Each number is 128 + 24 x the weight over its row's rms, rounded and kept within 0 to 255. Layers, rows and columns count from 0. Numbers have three digits each. The size before them is the row's rms in percent of the matrix's.

# k: layer 3 attention key, 128x128, rms 0.0638, rows 36-63, columns 96-127
# q: layer 3 attention query, 128x128, rms 0.0663, rows 37-63, columns 96-127
# v: layer 3 attention value, 128x128, rms 0.0705, rows 0-8, columns 96-127
# o: layer 3 attention output (transposed), 128x128, rms 0.072, rows 0-8, columns 96-127
k36 051:112104150137136129119109141090148098103120093133132132121109175162138172110128146114140143149123
q37 041:109100115123171093108125141119109140118146137122137149158104118096105161120128143142134145148146
k37 049:094118086112122135114113131149153121124114125138146143106149111116118143129128166096131139184135
q38 037:114141170104093108142117163129112125143150096113117103139095134079113145099146157131134129127098
k38 058:139128131128118128089119155115120116130122135145179136130123122124153148094149132115120132116133
q39 034:127156124139114111130096107123091143153109145122093167112116169147121098133122090168144092113118
k39 049:162140131131133130164128115138151129148109100148116136134127115123136159101109100143120124127157
q40 042:139090103132141147119119112142118157106144090126129112152107122084106120155118185099110156141156
k40 052:096124117128099097102096087128182128134139152160113154107143137107147123078129183149130142149122
q41 042:132119125114128103140147102106120138147156140113139131108114071173145132136101092122170122130084
k41 046:132101112140134123140140136138113107158111169148101117157120118101128118134140150095110161062128
q42 044:134158130173114112111168137106148134143105154095168131113138118142156138129105113046138134110097
k42 063:124106113128111134144113151128092149135118130147089095163119157114109166106106108093154116106116
q43 039:107119095154097146134098131118141113169103127164159131159156105098135139088096106102120102097153
k43 043:160107087150108133117126115106109122134138133154096132120118099132171126109166107100151098118161
q44 038:119152084153141117120165126117115138116104178123139157121121129158099103146100134121085105109148
k44 048:107118109127147099165094131130105149143114197133148130139104150098100117100062123154122115126127
q45 048:133125112128156107128153093137126132108103152142098195151121149138132130147097136161133126116149
k45 055:123124130124172135146090079157121108096129149141133103127143095102119126122110173159126136146166
q46 046:144151088134127099098140123115128147151102103134105143145121107109128129128112134091165142107129
k46 046:122098102100145176140109122153125112119107063142139074139117120083117117143143143128113129115141
q47 046:148132143122125133159153100143141114123125107119144136119125116150142127172101040068127117095119
k47 054:120112143113142135138117154139125159135150168155125096127099113111091129167104128150115102120072
q48 040:161127130117143171068134120099156104047118129136153138136142105164137085116133098134149160085156
k48 049:126125102117110153126098169124124111090143089136095173133098139141113142127104116155135132150111
q49 037:126133116103141159096082067138149109097127137122134144131103130119115140134158174154144164150190
k49 049:139153135120141107117160112144163127161135101107164136099111149181107151125119140136100136157158
q50 042:109141106128123118146160148109135134132152170133143109111133109162127167131169102031134118153120
k50 054:141151146123136110152097098096103137151110149150125098119140137145101113101074105103137123086106
q51 034:118101146138139127186084130134146155161121128106121090152133087081138110150123126149131132130106
k51 048:124127144101142088147172139147121175072158137111136116094136130158170141128171120124101135157098
q52 042:123158111152168082114122134130076133168104122139136087122099129146141185142110137196098124129134
k52 041:106093120101114111180138087192136165136173112112135126114125120124155084144171136155142119124069
q53 041:153116122105147133126162121139126109045163158148150106108150146134119154108155118126141146117089
k53 050:180146132145095146133096126129095113127087190128141091136121145157126136081120116162140147112129
q54 046:144128115122112154129171127124154099120156207150144126112135091105146120127157111052130112110120
k54 061:160125149128125121163151116113114148123111099133152133133145120134105128129093107167137129106121
q55 040:136070088120133104125112111102182110123119138144162104132130136137135137111162157078154155160160
k55 045:101177143155173102119103156120144118089133131137123158114144127130140093132180115064139098149040
q56 040:140134114143120116117134135092157146157096047138122161104161106118136130094152110038134100120108
k56 050:108136146141125138117134151113152139171094166153101149140106163157144140110118147133155144080134
q57 044:121129112089133127149128127127132116105154064128120176115143115114148117149144145106118134114162
k57 049:104108118155140157079153132132178122104146111129148142107132124153135116166149138137106125115152
q58 040:141131122162154122164144139118071137136144206116142124108124142122129127150072141121117128107114
k58 053:149066130130113160141110119132108173145144070114107155130107109083125159137162145123127151163148
q59 042:117084128103121114131149089136138107122151088107130106136111141110118122147139107103146134091104
k59 051:138124108131128117163131122155125140109124110143139156114138127120112116128120081136104107138156
q60 036:078152155137096103156150146123077129136077146106141121122125141152134137102114115048125143110101
k60 057:178120110138171150127119128132122148139094102103128138122182163090094128129104109112123126098117
q61 037:130098083104138138094104145150108109109148079171143112156154076120148123133110150102145142164141
k61 046:153112128148158107152144127137143129112079156139102151108132108177129114107149093176113104113144
q62 036:155146116137114107074128126106113151149121066082123125144123172146120109101102146160090142139124
k62 050:100091108125143104122136102149142140093150094159118139145112101104103166138118185149169115142152
q63 046:109170122135136113117146127116126118127155127141151169095130129167134119090128116061097109127110
k63 056:150122084145132126128109139121100142149115161117126099143124164102118102169095131126157103114155
v0 096:137158124141120128093156101114161116139109144115145104116173142140126101111159112161103133057133
o0 099:174096096138153134151126109126110134111145153131142121135104105164144126163063072140127139156096
v1 109:116136107130134119117183085100127132091133109152145139123148135160117133105149117114111136121127
o1 103:135130189144131164143112155125099102128111137083100098133115152128155115115100100078136147102114
v2 096:112135142105118127087123100136148138136106149111130088144122158111130141126114122155112126162105
o2 102:166127108138118102168140143087101160157128103179093168106105123121166146119127162111154159114139
v3 094:174116141139151100117081113127100115103113116126155160123104117133135119144153155161154157137124
o3 113:123125144122167162143109094143109138127159113134109100130146066108097139123111115132142127134154
v4 123:166140114126126140073143136081103155136122149143133114102140164159138104120105101134100137095128
o4 101:090150118160093122149163126118155136113125153148118132134128142138131095124134148119159142095109
v5 101:148105129127157138131095130154117113102130163108127122136124137131124099134103150189148128122129
o5 098:145120130136124090114101107135112104138173139129146162154116193131132130078112127157117104089171
v6 090:083126096129158093161165147124138144104140131137127119101197111110118084139126121107126115117066
o6 091:133128175113086097136159146117116136094126135124171141107115131133131194110136143109101157152159
v7 129:172129121150170170138146157119132102120148167131147145149145160157129103117139171134105137084138
o7 117:121126136118167113094135162123125131119113174146124109096095109137112100142090131133137128166148
v8 133:152145114163128140115139148124127108103135151118129131122137156146159095083077115142147116098136
o8 101:146134136142126091143141122104100142174095142117099165155110171143115116126091145131129098119089